config = dict(
    num_hidden_layers=10,
    hidden_size=96,
    num_attention_heads=2,
    num_key_value_heads=2,
    head_dim=32,
    intermediate_size=384,
    vocab_size=4096,
    hidden_act='squared_relu',
    norm='rmsnorm',
    norm_place='pre',
    norm_eps=1e-06,
    positions='rope',
    rope_theta=10000.0,
    rope_fraction=0.75,
    qk_norm=True,
    attn_scale=0.187,
    bias='none',
    tie_word_embeddings=False,
    parallel_block=False,
    extras=['capped logits'],
    init='normal',
    init_std_qkv=0.0541,
    init_std_o=0.0,
    init_std_up=0.0541,
    init_std_down=0.0,
    optimizer='soap_variant',
    learning_rate=0.0082,
    lr_mult_up=1.36,
    beta1=0.95,
    beta2=0.98,
    lr_head=0.0121,
    warmup_steps=34,
    schedule='wsd',
    decay_fraction=0.942,
    decay_shape='cos',
    final_lr_fraction=0.0,
    batch_tokens=32768,
    max_seq_len=1024,
    doc_mask=True,
    train_tokens=131100000,
    max_steps=4001,
    dataset='wikipedia_en',
)
Each number is 128 + 24 x the weight over the matrix's rms, rounded and kept within 0 to 255. Layers, rows and columns count from 0. Numbers have three digits each.

# up: layer 4 MLP up, 384x96, rms 0.28, rows 57-125, columns 0-95
# down: layer 4 MLP down (transposed), 384x96, rms 0.215, rows 57-125, columns 0-95
up57:109144138133114128112091144123117126119150126149101142096136112160105116128125110119128104083116169097133117102123077108080161154104129134122120145119147130134144176113097083136151141139180113110117172116186144090099136101147138144114160171177125123146134146112149114111096125142167147136
down57:153154215125114114108118109100061125157109122132118110147141155106121139173107116126114151111100144126146138120157108126114169127115122099123104134132100102136110106126140153110077141137111118146095167130152135145130118116131120093132144127128114108139130114132127124148142109107101170137
up58:108147121139122131081135121079121132104138137129118186115141157086105109144124100123136148088172127121107119162139108137142171136136104104121139122103142165157151165143118115149149144132104128147109116115128131112126157167145174173143128129118105133131106138130145119122159132096129146162
down58:147152123122170146135111145161164089135133141148145150114157133117166142137116102122124077139138119115102176147128134142167136195104153156151151147110140118129135118165101128172123090101120116117106132127125149119139111120153141157129106095131155130118154167119142130149139140112127133123
up59:176126120157162131149114142106116139118142158169071149096095121141165112092139118087099120091129120110061137112155131122102120124092102150081115141107152138115109136132133127129117149116133115151149165134094157126062148107128140100079138078157167082155114143149115165123113128115111076157
down59:123189189121131104149104174093096117131109158123063141117101133144129097122172093120083078129129118139147111085136149125134106152145139132147126111130118141131155156166109136150130131140115135105112125122131114116116152123117164161092106090132144128093056102077097154102116105136163143122
up60:145158142119128138127152186128111130156112135078108164090114141137129134105141097135097089102101140084167088192142082144113122111083103136108172145097145143140129153076138134139151129102113098138130139080124094125154137134173138114101175114089103110138109150164174118155116095128131164157
down60:125106174163144127116160081126121156169129134067097126172105125146123110139105113171115137108130135138099129109101140138179130101103122101138128092135129112082163145144127130162147099143124118192133150141151138110126150074156106142173117094151094125105140146129133148202136103117135134116
up61:152180112112144169133122090125116109150091159081120120124160147121143188161126144137119127113123140125160154150118120138142111124115146109103086092154142138109085124129112116132132150121135167161137126159123114137130174118105101175110156107084131123118105139184137130135113122148126134109
down61:152130126153130112129100115155129114129081121125134114160113138137128125132088169121133140146180132098124111075107103147157160165108181148144123115165154134131157135147129160064136098158128135126106109117129120084116117108138099123164120076120178109111133114103104171133098137103147123123
up62:174141111117117123121114119131116097143129155128104151124170119086128147106145123097156101067096139109108103125127117161126119118124117162072185149126102128143120094114130132144167138112142159156108114114079133119129144094119144094119184139129136134142151115134096131117099127128124140140
down62:099110137134098131126132141172160118105143134103149171119144092121134151113183118095175136150118099118086115122089079114133108118146142137136147169101059132165113120137154121131143146132147143137101135134086096086151128142081106117143127158093132117146110101186126130151096150146145113136
up63:126085087123155135116108124072143154137121154184099120111074152110145142136118125108152131079165134143152145164109097119122083092121129070109093137097149105097125165105137160111131116118088115093135120089084135189104130141146096117179101126115143162141138138141113085117109124138137106089
down63:147103102106040110124096113141086119204144095137116158142138148122120150096159151141131131104160125126122165155129125131119089162132113122106103082168124122126118151166108131099095148097110106129102147136110142131080097150130147177126123138102111179128148110157100091062111133153185135102
up64:121134111089122120143110132167157158122150157163125136102123086140117131154138162103096135102168113117089103131148133153148152107158095109108188102203173145160163106164134146089055114175170123126131100097123134155182129086127213121141125128136134163149121099166130192131123149112186156099
down64:138152141155109137112096152143142145148118142145142099133163147115111118079070172069148140128089073138135122136169138142147127124142164157088138171114152131128132076132160145173108156173155119087148150103140152165111126116107102096121137144115085133101163199159126141118115151093121180105
up65:132138110102179165118163138083151111165122146150114111142096116188166100090114143140119121099135158164120146141141135130155112120090102137149124104109177181107137143132077134087108132114104124142122114092141109134137120131153089119115134165141166121156124106154114116122129124100108120139
down65:138132150106118153103162090148130103120130134127084107124115076138102112183153110130134122134146089126088159150145125130124072129141128113115115174153119101105173136107142112081125105191084161105086136103135088109128069180145158071140144130127100145049152133107135119129141130109133141082
up66:117132130096128125138115120119119131143143153124126135141131139143127122116122120148129113109114149111132127129144119149121142126123140138137118132145147126118122121121134134135117149115130112117135127127136151132137119141121130133121141132128117121135116127127130111129144125128125135139
down66:123121126125121123128125130134132136117116125140119134133141134123137117130134132143120119120111137132128155120126126120117118134126124122126121141131124134123133134129136136129117123124124135135111156131130132111147110125115153126140138112149142120114126129129141118142131124126133129130
up67:147103142127155144127135093151139152176149148141086139115176163114130127143140115157111141120157136187162102131141141148141147125115137118114146119127141111129152113106111144114109103152112103101154141104126124151163131153110103147099092141095091118155144122137097100125130135129153131135
down67:156112135140072126151175114149110122112143122149103152138134108133121126125170141164170132137132093116096150131094130148133077117083068157152132118097151139139119140182109131090126120116116074146146112108148095168116129129130105106113105122125154114135175125125133127127116124134167135122
up68:091117108139132129103135155114160132176122128160141123095126132189125075171138177148124142123156103140135116119118153129129123118110114096069117127094170135127146166094146157112107101109134090128081081130134168133110157127083140152109157104115131128102141123089102136122114152079114127119
down68:140143097122133144128169127106128104120135133123101107109125139146116128119093129188107135121134160118130121169174142141071127113153111162143116140091135168159163147075115121089142132142127083174118135130139186135138148127129137134102120131115121122162126134124143080111137121119117173145
up69:129103109137138143078171126132132152138155118092144165098130124171119114151117166114191150092135182119193088158131126125130144089096111084138127114096168107156117124149164098130206132149088106130121155132095136076113087102147094152087099153157110139107132121104135136125089102071141103146
down69:096109141115108139101125101206091133109132119134111134141145119126134112158124153117148115179109118090115105144096148111070054170143126131149141103123114150145158133161098160162097141133105136086148086122127112132127113164106143156143108138138096158167155144112185137100104123115112105071
up70:091104130085124141115120157130122096112118114123139153154116109167130111133074146118170154143122139139133111109133102164150126104154132116129098138089134114113114117099193140152098130125119120123175157099156099101159075107108155123099135151119125094128109111127095116102108114113179135084
down70:145193110154112164117152136148097162107122120122130123118147142171116159122153128129124147131123068132108156113133153128136112122119123165117103135194183119086160167170140082134129150122139144121119138121112142139137140098132129165088145134122121138129162130144183161171159150125059090133
up71:137108131114161134090105103164143090105154139134107119096172132126140125147157129102115158118116127105148106119133108177144152119096135119126150130099119138141138152174131125125144112138116161142112136132122131151130132183131123134132184124121115139162131110096107124102117103129122134100
down71:111116132148123079144168130155061084088113097137123114133167097173112123139098121103104129141115118104142097133142124118105097108131084120133113108095106163150106099129100166147121155115122133168147148137110143151147078121137118145131153138137112123139164107080135180127106121167119138100
up72:106156121113125143087119138096121116121097136111165111124094077108128138131125184119164120115101137112085122152154102166129114161106115114129144144135107113106139131136141134122138162154087124100140160144139125103136153141124159125130122110114155118126131113144136113082159116082104122112
down72:148152124140138176107118149110158145143139136121129111113101102102131114135122117105115127096083116117148093144142126103121116143160118153112156139143170150138153147152157114134148171094132094116147097129128160139161120150138128085100114131127149142124134134138140118091159132121154084088
up73:056167113101161104101126047190096131113131153109128141043168115164160147111132128132124122081129100135149146180147131157146143134139133077125147125075098126163153144151150177136124133156120122108109080077146122176085147140191147160111155115182149119100100123156096147094135147147123137183
down73:120124152132092174085097119132123101086117073134140137099111120186143130140157137109145128168137126112108151176124140149148123128131150101188122137116161148095107142093130136148119097121134153140134156090116184174110090093124094224165126129160132150124139128108106190106102117168094089149
up74:152136145140130137157121138110106119136155116181128091114086142092082110117107134142121134140102142130065130159175093091088170146069110111106178160125167109155178093148131118112141105149148101148134143104156157125105084123139127145108144108116109126138118173128107130082162176121133146153
down74:119120211108097088141112089133083108143108130103147130135137159107088131130107125133104121084144144136163124153169125133136107079152103132134130176137098138109105113132165129090143121129155154119126120172130140105154123144110156080136138117178128113122095107151099112158129131140123120106
up75:116091126113157094100126156134099105095155152103129146108169099149098149121128174158161147087115129098100104106154163165140117087198133083121121138124120161095155129136113138113165124153141171116071101127155136130105105142162131135118142100101088186084133114098155081109138133160183124122
down75:117120177122115090147106170120091148120148123141119108106117147155162105180110141121119094144136151142116135102109127098183156150115126125138119117142127136096146114156120126133155132104120136146131111167075112121161179125114148135140132088144150114131101104133088145117110149119128105160
up76:112109091128132134128139083105106118112135112120124155138106109105160143126080119128108088130120162104077110095108133135115166136158127126129119145161145130093124129131133125124135143159135093135108147108139147092127113104150154114161143115109137103140111141082116105137142115126115145104
down76:125104137124094153170174101121098136144075147150106112135143161166127090140132176128140114143091133141108132141197127095148079125100107104095103143097115125130142097138105118112122105126118143113166164150157126155149161129124105116141125163134089136113137109151172128157120175116104136168
up77:124142120162124151130105112144118168128113151148099109108127139146073122136149131155115109117149136127147147150092122151133118109102148111170114095130145128097097127098147094116120132096145114140114151136128133092097146130148150160149081138118172097135138105141116138086122119114114110151
down77:122171145083179115144139154115095121135154137144104107100137121175119111132134149118133116114160112128113122126126143110129076138148081110050131131087132141133097132156122137111103151149134117137126155155138104123095095125106140123149059124182106080117092087104114146136171153117170118115
up78:149156123140120139115149121117135129121113141120129115112150126147165127107144126162162120096110110094114177124131112093133111118107119126103158112137146126094111101146112131123151128118152173132125151136124145181102128122120115112142126160118153090147110116110103126106167101158197155115
down78:112124195137166157106122131159120135109112115121125085140154145131139104132074126131107145161098145129145094118138137164131069148149099131111112156129120176133114145156112117099147134162125138112145103145117118120106129101161105151151142135092094123140085122124154122174173110114203151101
up79:149142109119148129116131126119124105115097115126094144124141120122156121119162107092084132089122130101144097096145158140143107116085103147128110119118154136115152162105135140129122161120090141165097100093141101155137156118168134109120116116109110091116107100129132185116112134120129085159
down79:116181128153129119120165133143080147151130089141131121125132162176138163138123136146118128131130112143135118117142128096109127130130100144102116102115129119154132162151153111076103157139143111102157116118152127145124169122097115125147112135118130107138059134149151145146120136151119134146
up80:118128118128126163185134193108142095093116176113129146075120098085106142115117152134143132136123147128128135121134136160138137108136085155108114114112168143158156123126174109106196125158124140176134159137140156161115090107175141129160108113133099127118137165132114157103123131130118101155
down80:171104135111161131120142127133112095159113103177120127098096075136064137085111108102148136156167103150173126126112119082128104150142124154204110112122102098131127082170126176123115122128112139091142107127141114168109113138114125124152118185112114100079108148165133140131134120151086170100
up81:145114102113147153118132149107135151121112131119114136139131128121172162106071175100152118100117170134102129182114104112102126146125151098119117139133103086105113113129167085094114119125114136098156122155158107136137134097143083102122128122104122133108151128087089105098158101160135126144
down81:075165119152147111104125133122079135138138101133149157163126183109119070128153140100155142167096134097112122132140094146087139139144112108114148091097127061119087114116093140101158099106103145163155138129130143154111084145136124152114165121093108154150149107154115112164119118180112109160
up82:134124107126138120126111133100131142130136163115107150116115121121123131110106129111117116119126126121108127118137133151137144149107128092138129128134134136134090134155130121104140132120121119143146144141118134122130126114129115135122150124126136120130124140119127123127111120131137141144
down82:135127140122128132118145120104120115111148124138136134129103148126125125152155132140140154108132121119139148118130115133152115143121139153110147131124115084109161118115118137119116106122121140130106122131133125095122122140116119119139133142139132133125137139124133131115119126154134168126
up83:123123117112114115117126131120112141151132143111130125109123113114119142097112143134131115131151166096147111129132130121123126088125115147120136103150139152101142168124132105126147148143131139150154124104139139141133128116131132140119134147143115102130102127142112117123168111118133131144
down83:132099128141117133136170084138130127142135114114115105088130148147157127106102128130093111138116175136145137141143106145102099130131148140137136130156141164138137058159079148115086136109122149140136118143122141152155132094150151135128134123149114135124114084119116119142143142148141136112
up84:109143089174120115130122109160136165123127153096156094099120161142155111116124123183125168104114118156092168167119102129117123095145130110115121131107125114117118142138108103071123109115164161136174149130129129147126134120119126119096112119124136136127103148136113167097132079126129111127
down84:131177152053170132122108147134131133144118143129120103160123127112138164117110185142159196171079098122113154133154161106103170110148100143125133130109102136104090151164131130144104159073122147122127150098153150159134137106113093155138125140120150162173132108104145140070144157153163142141
up85:081150099138075098036110064122124139085111134143106134142184127117138133091117113150117092123053142096147122127104120177141152088178121178120118169108100122126140112117103106111148164127096163164110137131124075149138164117162111168105103067178114137160109131103120169102128088144144119158
down85:122160108095091171092129159161155151099147091143091118167126113124120174127138157138166116122054102127151104136137161153118121112125128164133140136142106167126116142125120128112092099125106147120150138161105124151089117112148103165176132114095123113078102127105135099124124089138155123116
up86:158142117104151126128092131169107145155137136144113081086130074161075114128151124106107144056142136101103095125071142161174126070116091140101147124110080156144181135103124112112132124146144137107129142135143134114137164105116115105163109155136136113090107151111084173093110118091142217175
down86:088087111108210139081115153143098094067121081123134120151090110114071125128120130123134098158133098132143140130124090116132136134129125125117108117150071128112105151162089169147105109092125092111153136107119087122092103134135141159124157152125092138151121119090150167116125160131101180125
up87:148139168093165123165110107119167158147103144108133135123123145128141150125170150109114115186141127136125140121166115165130134101106135129121104103136137113154110131086157137135115104133124159168129157090151111143164070124130114134105128154142154097137161169116102136138172101086130118130
down87:113102103133107144083104159145088125083106120130131142127161122127111118138103147107170131092122120154115100143113144116114104154122138135147150158117112128159135123139087119168148140098157125090123103148108122133116123107092106145135100134123137143117117137139145137147114151135133145120
up88:124117113136120131092093142156140126162145074135125156163115082135113121121162111129137124050127114152133132137131170133148130142131122115119118132110133132113097136099113110135155132169156129145152126141119124149119175123091105149145152082145126152143116103129132104118119124133129110118
down88:181155124137166159138071155118108081126148118115103083134102152121141165128142129119109133163111152150128150139113157154114108137148132115147168108147094148155129107144132087149131131140146135117120111071106163124158194142157101126125174125133160190125141109112127145121137096129119159189
up89:108118121120121133075134155119122121136123094147101111113128148123145136145120193128111117088112132172120156139103138172104127077117141109147163095119162141099107189154126142120122173135125114187067142125141139119113141097160184106133116094103166151098122130117101094147136118144137122128
down89:167121145157104130123140117092128148170075087130132110088158137084125175110116104165122141140113128133156137145104124121108148109114146208119147102086150107113130079081130128106116141122117139118105131151128174108171164112137134112136149139142147133133125120118147143152138117164165091168
up90:147158123161111139116082144108115169122150181156101170090163068140113126127154092147107137117102098081111136120115150147093145134106138165111115136096109138111125127091112144151111128078112137176114129106161167149104131095141127127069171124206126103165123170173107109135093103102152147155
down90:105135174142111096174146198120137139146155121112169094118082131124162117178127125120110086097129164127123105162172117093166155122130101136129122120138172124101129111131130108099107145131086139155124082134175124145124125079156154143116139099106101124134110127106138111141149129082117106131
up91:084152128134125134155116080121108158164078144143104128112102077114174158145136126183096158109126113119146099100103125136153135106095152130141163145112148165150169152161112136125106127144119133108107157109170124172117140088125105168167154134151119107175090152159120097103125147121135130153
down91:130160105125137156177128151127136109133110139135091122123142147135098166160125178123122118105081116146096150142098150133114152159099156163114154117125203133140153131109115145101114138112095162105151197139139102128136118113117143149110172104069115100101099158123142131113129111115119123144
up92:105143130119147081148122129097096123101119117103106080112162095143119157120091167112108148110130137085138126142135101139103144110147093121134137100086140123137170130127093124088094153119116147092095145098186148134140151103122121142111130100125119155151092128113156081111118095113099124085
down92:131111176109120112152143125123112125155140129130096113104070132160165148177154125128124116132134138155150127119107125146128120142108152166103133134120119133138146119121126108119139160124100134112118164135121057150101138133136161141110156103132116117112120136113144139094097158115105119125
up93:114092119137103101151145140098125122110116146154120159161141121108128111152113115145159157082043126098138144123108165151110163088098110119154123107153104090145122095122117145122137120132086142128134174107167152098123149148156111104135130110092123127136130082124122115105119152137107100175
down93:136088121106120157107117111136116104166083121141150128149118141106082168117114065136112125106145117145105147140125127172167134138083086132180148121148111164099151122089137125080152085169150139122148130117154105154139140127109138111123127132096144128111138073155144117111120143116136141089
up94:127110133131138174128145169102165128153113168118118135141096145121152142122147127134132112103147137107161113105139173148122090137074113133124121110147132100122132126126152126151157136093133117146121133094055100154149176119129187112114156106076097132127113132112101152148157144131122128147
down94:104152123113131111154108148104126137118144111108128132102120142126115119151149169125120118088144144103126139151118143133152173115160117106110159121136142137109122100159116125100124135089096117128123124146108112104133157094128140126107143111136136091101108154107146091164124101081143120135
up95:135153131100143151116121121116129097159126112115143097097123101088112106119168141134145110094122108121152145141154127103106128104131119138106119106105169143123126120145140112124124100103126128157117131082185117142171141140132172127122120135138128105131136135128139121121137112135149096129
down95:146130173144092124141102115124081139119094115119115125113127158143112165163107106143113119169155158109120118142143150120119142150119063124123124112115117177122147168133098107134146146120145109112141117132099166157138132120105118108107114141116136153094117134100138138089115160133141112110
up96:115128127152135124111108117070142141125089159128124134135090132105083089178140104147173162099118172118170149124108119170138165116146085116100142120179140154121102151172119129121157147086118134117154159094100148144139163101100132155147117114142135143115097123153154111150081106131122140103
down96:147115124175124165141111139156125127131120118142089107134123148115084169204111149128106119110093105115130128189166101097124136122125126158122114117144134058088127165088112103125103142147112116114150120145169090122132142193108129117148124135080119126163079117142125152162166157129120090155
up97:128162100143172103118126122087144069131132116131102108131108133088114143137106118117159133070129195125113139121116187140117109128181117113146148107128151109144069094074134148130114134115155117161150150105135104096085112141151099135139101106157119126146105124174086146110083123153152118148
down97:133137180121129121110131117109143116152122103121136112119094105110130157128127136089163122113116117136150163110089161109152126146153131124131128114152049115107137144100111142192118083181161104126126111100176123089131141169109127084102151154134108133132190168155123126156154099127098154094
up98:155106135116136145181103122073160122158079088100125141144126126145134121183112120159106153126129133133113105158126100154094152151101165140103170163147159128139120160125094167127136188179119157120104158128138098119177133094083138130116114136100140072179095189092135116127162149161125129138
down98:131146170130110137107102149147135130118096122156134105105114152124073125175100098149137140145141149131175117080158148085141132123182150145126131065116119111137097120148092104146084117173139084109118104119096090130145101136109146122115125108121049132068116126113115138172137071092085101157
up99:122135106123163154092134128112134152109138138130144140130131115155141105128122140104070131098081126136127152141148133136111118121125079110127114086134163124137133117131108130164104128128141082135132131100113116124126103113120168170115159116158125131124125140108170124141097130156099167100
down99:165114147136127110112144146140093097144163125117135121141171164113127122139129116148117136148095134136169142128166129122184150084111113136125162109142190162127102138120143077140136157106084124147119157089108099141129125129115158139102102127149120129129155145098151157145157109120137144123
up100:136141129123124128128116124124137129137133144125111136120130148128121122126129132128113115131134132111131133125128134135132146112121127122116118130129135129122118147135125129125143119127131134138136139120131125136138128113138135147139121129114128133132128137134125125124140137117144127138
down100:124113132137130116140116140134121118120127130145141152108133120116116122120120126133130117122122114128122131124134115132128134125130142137139129119117126131121138119140119125127140134123111112137141133114128131133131143126119121129130130140126132125114127138134130137113138135140126121118
up101:137129127117128143110108153130117150133102127109128095090103115126162105110158130122125142115138132121184143091107064132133128100113091109113112137157155122144142111160177049177142085193085143087135211123147148123137087117148140140088127120113146190071142097184144123145146127124134083150
down101:090146126152128091092102130147125153118101130109160122090127114120140174135111151118142136177152129150112103126112124123136144186129134140153183117121132110126116143135079133166139138169104148083096118126112113172181149128141114085158147142139144067133163141123148115178096092131149148088
up102:116145120115154098126150133140137105142133132111161139142109110115127134100115124124120115077123114128119172146114153148127157103124084115103153141108104125108172094121111118136103156121154092148165158110111170120106150107132148093129165118136140139149174081123093116105131117146143107154
down102:158134090166117123145156132133114170143139082130202102103122101166160158135101115145157097099117108101139112113142165111136145125088145120122132090108170125121149121147150132087129139136087165106125158150135141117126105133084086115107164123141129119160148107131116148109109116169142157160
up103:118146133101142152119108145119113141128141175131124149114142126120154114111070134147128117120124120122148129142103093118072160105097115164056148156096143152171140120109116121143143115155150139118062177111136115146149135162078125106108125090132127127169129110123155148170115139079113097164
down103:124133076146070179106153147136151064139169105198105080153145160125105063163106134080171116107119082144104116127091127153099156110158159139105136102095143109111149131124183100104147119113142125124115101143106167087153132125107068161122109081113129214133152099143116101072164168132087126167
up104:088139111148119155091107108139130149167122146146152122096193136123138135173150130155165136118088134159161133162100097122112136168125115127143112123121128129086128150100166126134120216122189112130131141114212149107122141111120127139133100110188151113164143123122133065096155094143072121117
down104:122115141142169123132070122060131066174125159174133104063109117091154141145130111141084092152136135140132122130115164143155145072130141134093093137123164110110120099157135070126093098168066080178096121133111111121096079143139145140148146090142123109107129136138119115071094100140116117126
up105:135146105156102133143108128081129114123158138165092145165130132116137196149068128123142147074138155155118140144134115115125119120121138123123136130115107114120112117091125144142140153165082132163140156126125087122173130108120140095121116133094176093123143122138184116122136179108146139116
down105:115135145186163127150138120117142147147168130118134140139125134116125109126112117162113109171139126118096168153117141115141132121118126049155117127155121120102123132099167113178117174149094157135142158148090152098166177108154105149128147114131152105105117099175155132141146099158125091158
up106:104152118155126063155130125115124156112133124114114167119152112116152135123164120119121158145133111110103102110149170144158141124143162167087120139141132142123137100117133146125098106154172120090087106143139146127138119121124111126096169089128139127180107138181071186109093135117178140135
down106:122101134173176145032136140149090108104144091117111130104144140130140161129169137111194122142154056124138104144112112081107116095118117135114102148140107109140171141175123140171073108121123140115141090131150097113117121107128110118157114117166127108113111149139144152143139117130152106126
up107:115173130145122169167106134156156130161129162106117135156122121129132119143126141149115086091123130101114122101100084114137169150085144114151133145130152132101106148111131159118116128091142136197158156114165111116139117102126144136118125120186132138185105128131150140142160106172128128123
down107:114098148105126176118157103112131134147116136093169151180149118168129126118181140097172154165134137142140095146119165115149107106119119148141125154092101146129131108156140121133127108168143116137159145096131106115117091172085111159164099136104134162117144102093178124176108127152134120115
up108:112142143127143118110160169127127176149146145123113137114131110117120157129150073149149121097120128138172170139125162147145140088101140143106140134145135144158152137149098124104159123168097141099145160124161132107129175095138098123131160125112119140092134102125085104101084145149148117090
down108:131126146111094167102110138108148111170146115142156119125101112166097166195076110075095136168151127109078125147113134153125129132176140070154104137107129092119074124117071141133128127125143109125154104110130142097153132123104149130087160111145122098110149091134145154126110088125143122113
up109:112138125136111147138109154128152125158131092122156162149137120125221158157113118104148112138186166134126123150136126142127152089141172166109160148171166113121088120157180144112143182126171106111142127083147093152094129131150107161117118160126102162118129149145123103136116116110181127100
down109:132086135139118136110117148127130094137104134154127118193155169074113107142103119156091103137114083105112120131113078095108080141120167107163109113130113115179131168122120133129076118144106119117117153135164144088177133147145120108132147094113173169118101106134134154113106140132092097170
up110:129146124130126122105132127143121144127130147113128142122135132128144118123131133119117121108116142122133110130135123143118149109121128131115132139135128131124134126132136129123132130120132132144128133131128132119122126135132117130125124135122136110123104132126131111120129128116142140133
down110:108139111128124125131133124123134125130123137126140138128131117150129125123133142123125129097106136134143126127095126129105131116121109127144111125139125117102156121139123118121155147135149121140109138101108140122141132135138125128127153111122137132112139131139119112131133137130122110100
up111:104161127133153141134064141062119187106133141151125085134201125089125092164134028156120153062141163132143160142131151138150167159087128135102105141147077144107092120109088113131130172090189159167122087183182140119135113126097085118113121105123103094138120144166128147104151116144099163129
down111:143151128163099125111117125160110157118151110131181109145134108140122094113100114123111189144194114099135139137153119101115089196096112146143125140112135134092122101155086112118080148122141167156137154118105153177169148140110168067098120138151111124113179106134118076125133104120092176092
up112:133143126119142122126126148108131142138117136140122138120125121136149137133116129112114124114123126115124143138158128140130130106111116115110125119110136128109117119139146113128121114136140146137141129106140155138141128129114137150110145134129130120124123130127113127128122112130131134129
down112:138170124133137123137113114130139128137140143110124134094133137126121142103123120132136151120121162113137131128138123108160126137172146133114115114127130117138126143122119158111106117136119137127127099154121132120135131111155103098127128091139127136115130136114110120134135142124114108114
up113:172076105135170158131124160106138122138144136127135158140126164145130111135147100135118154148140098129115159137120177083096135112132104113095111150115194121137176127140153122101160134137104162156120112115112143138118142149134169125135114123080153086157099119187110085105176131138087111133
down113:138184131099117108164121150146127112097099113160099139099104116100089096124085142135120120151174115130154096125107092139101118135082151134119135139149135140136158137096094087142144164182131115132126102076127110151106120134126134109110135130117110139093128104125131089121125128128105112118
up114:112144148115139079089131133162146127201108161096134109146170092124135115152135109107114164074148114129148114148157136140140124076127124101095112146133095130110157115150103110115102148179057118149133163128156125113124132099099100077128136091139125134121127126140121125165124118128134086126
down114:114113161077121171100162168132122158125106164138076132144117121134115129146139156106100137119157146157155187101181156119169148105107130144104153132139164118139123142167070130102150147135080130132095176123131122162189137124138125088109090139154096166122176156111127086149143125122123111160
up115:138127131146183171157079133100118168133135182140151113153130094170159095124093097098108178113143157093127154100145101137095126137079114110115154157140149146171154126141141111175165075154125142170169127113131162141082125049165123083155125123175110119163111167118132160140136146117122123128
down115:126075130098125140139118166165183143097126090131169136047139159122116130126063124141091101120117099152173163093121143075076145151145128143107112179146118117110123120178140094121135149127187093126129097132163107129098098148135083127123136131137114147145103113168189133138157124138119152137
up116:139125129121084111119093132069155145096129123140149159094155163107146149173109143120121132063128132151132075128123106178137145101132127157120128116107141160102124156134103191125165148089153130108122119130171135155127160088124139127122167084117107123108135123164163133088124128113077152099
down116:182105147135135148141128127143135083079121102112110152147150121096138140091106141124168153144125094117183153147139139158146134133158150106148151162110153121156088115104129117182106191146131098092091096102116118151125123132172123120128133120126168111138160140134121103200179138140093116115
up117:138117122082138158131096129126128135154099120124131166114121118111144116104081129129088140134142138122128178110180103128156107116138083122177152136139167145153124116107100131127131122113140109110093160121141091141095111095081124139125124073129102112133191109125111153108130121091157167120
down117:145086101102101148132150125100059070096094112139098075127134113117164159108141087120138119103095088160138141132131155122091140132116117127132149125114062128150118170163149123122142139104123150118172177113149101137101145170126110103167126115160117133154133074135111140141133144143123181173
up118:153138108133092161146102122122134120102133170153096121140129132135138116138115160135119119158117155135157127077069123156138189150089173133109146128140151159105125102104113094108125130124143118116107127126156129120173129108110128144123124123177123126123149103137127157132139131103149130134
down118:150109126119125128110150131123146135139123137164144150114139129147100144111097122147125129122142115150139120109078098102097129132106131081131113157123101109184182130119145143117128082123143110124142136110149145149132097108120141122112102144140139120144115136102139143082111117118151125097
up119:108167129114164152125153164121116116161113180101098131102191152132088149115094110137151201116117106088171153129100174145108105083167109148130139118096121143159108148152096146095191161126191132141125099096085166150185118087120139147115151115092151111139103106139119130089114139090098145101
down119:118126204108115138106099089144049117121095134122132124172114119139121166180170118124124143102116135082124123118088136125139117197156162082127132105099130135146137136171091109184092103123103103104108108108100158091142131151130081102148153124144139112103160121111101122132140180129178107163
up120:126120140142128122125099127099136102158153171134089128115102141143150130105122098180165141119089166127147155142147101150122153126103134154154183146084150119128096157093142151119166120105125124178098144108153096129078148096142098115130155157135148128110132130124122114101109126128118130124
down120:115158135139092112144159108091156151150130095142128137123166117128140100068120127101113128134142170119097097129128154150139112094133084126136138091151115149157118100102104125137122120137124088096119129119115136083126109193109112128150158132140128145085094116111142118152065120159104131139
up121:105134108208166112114110130119086134177092130101143161139148113118103120143184135139132137114146172142190129123132164170144140073109090118140085141129115140108134213103107106133110167122121135089126116080133147142111128125146164146100104147161112140136123095107156087107165110104102111107
down121:124114132159079108149115143136049112131123090149148148108110131139162131128099149138167115091108163102142106134117106145133150153102095164085160152145119087080103129128094093134101117113161090120120159155158122145126145158148124185082117083160109133083101147146144164129138100090097122127
up122:140149094112175143111144130143151122126135155164164151120125094139150125144162137155111113115138179102116088115128155142185143114130115156141167102139140117138175095147145107122141166105123115107186139144153162131140146109143149146134114110118157125138131135107126124119137119117077115119
down122:143148202134146130132145139101158118177169104106145150123136109111170145123154126089142099104139111089148111114080139162102096141141129130116133169113145107131150170106109136133144156131105115161101152149115101155121190126157141141096157124142120101101113126075176119173106132115126149104
up123:126141113121161122128118126108133136134131145128124145138126120133120130118126131147130123118129135111135132115142121147117110123117101120128135132126129116137124137143141143125130129119126125121137136119132150109110115117118133125121123128115119112127135143125130109121114125134137131130
down123:142113127114110140128118111123128098126117130137126123131140136120118117110122123132108117129107128112138133123128132130120109127124128142119106136140125133135128135116139133123131116110122132119128114127115111132147138128128129117142134130133117122141128121138119114137141131121133120110
up124:137110108141113141099080120137143150163159159135179161124163155100120111134100152097101131107130120132144150140139155155151131124146130113133122144124157102110150141149125092100151139100112140089105097146151129114107139103114107125103102117118144139130079095137163115112103138139140133133
down124:138100165155106171135135149133155109140105151161161179130126136136126107161097127148167116146131069160129165145117160146191091145119137120138114135156137123129163119158115087120165096088166150087125050156126126104149126089128145114097123218128127088105155151131150134144102147141134118129
up125:133115116104143132077120158127137141147103132123084086093096174147120131093119048118157104104142138107101122177129102121137118095151133103136104126103120112113106127153113139118178116137121206143150132074116093178174172136133100143106093130115130103142123128149092103116155093148139168131
down125:094141119191096156186116160160086166057100119154144174100146132107121116149136154112113121140148142118074133108115141166154132127175180132144187131136139133122136151098089102141115094116134132072140093124179139091126087156126137132096112092117139143160152114128155138158125148085134091148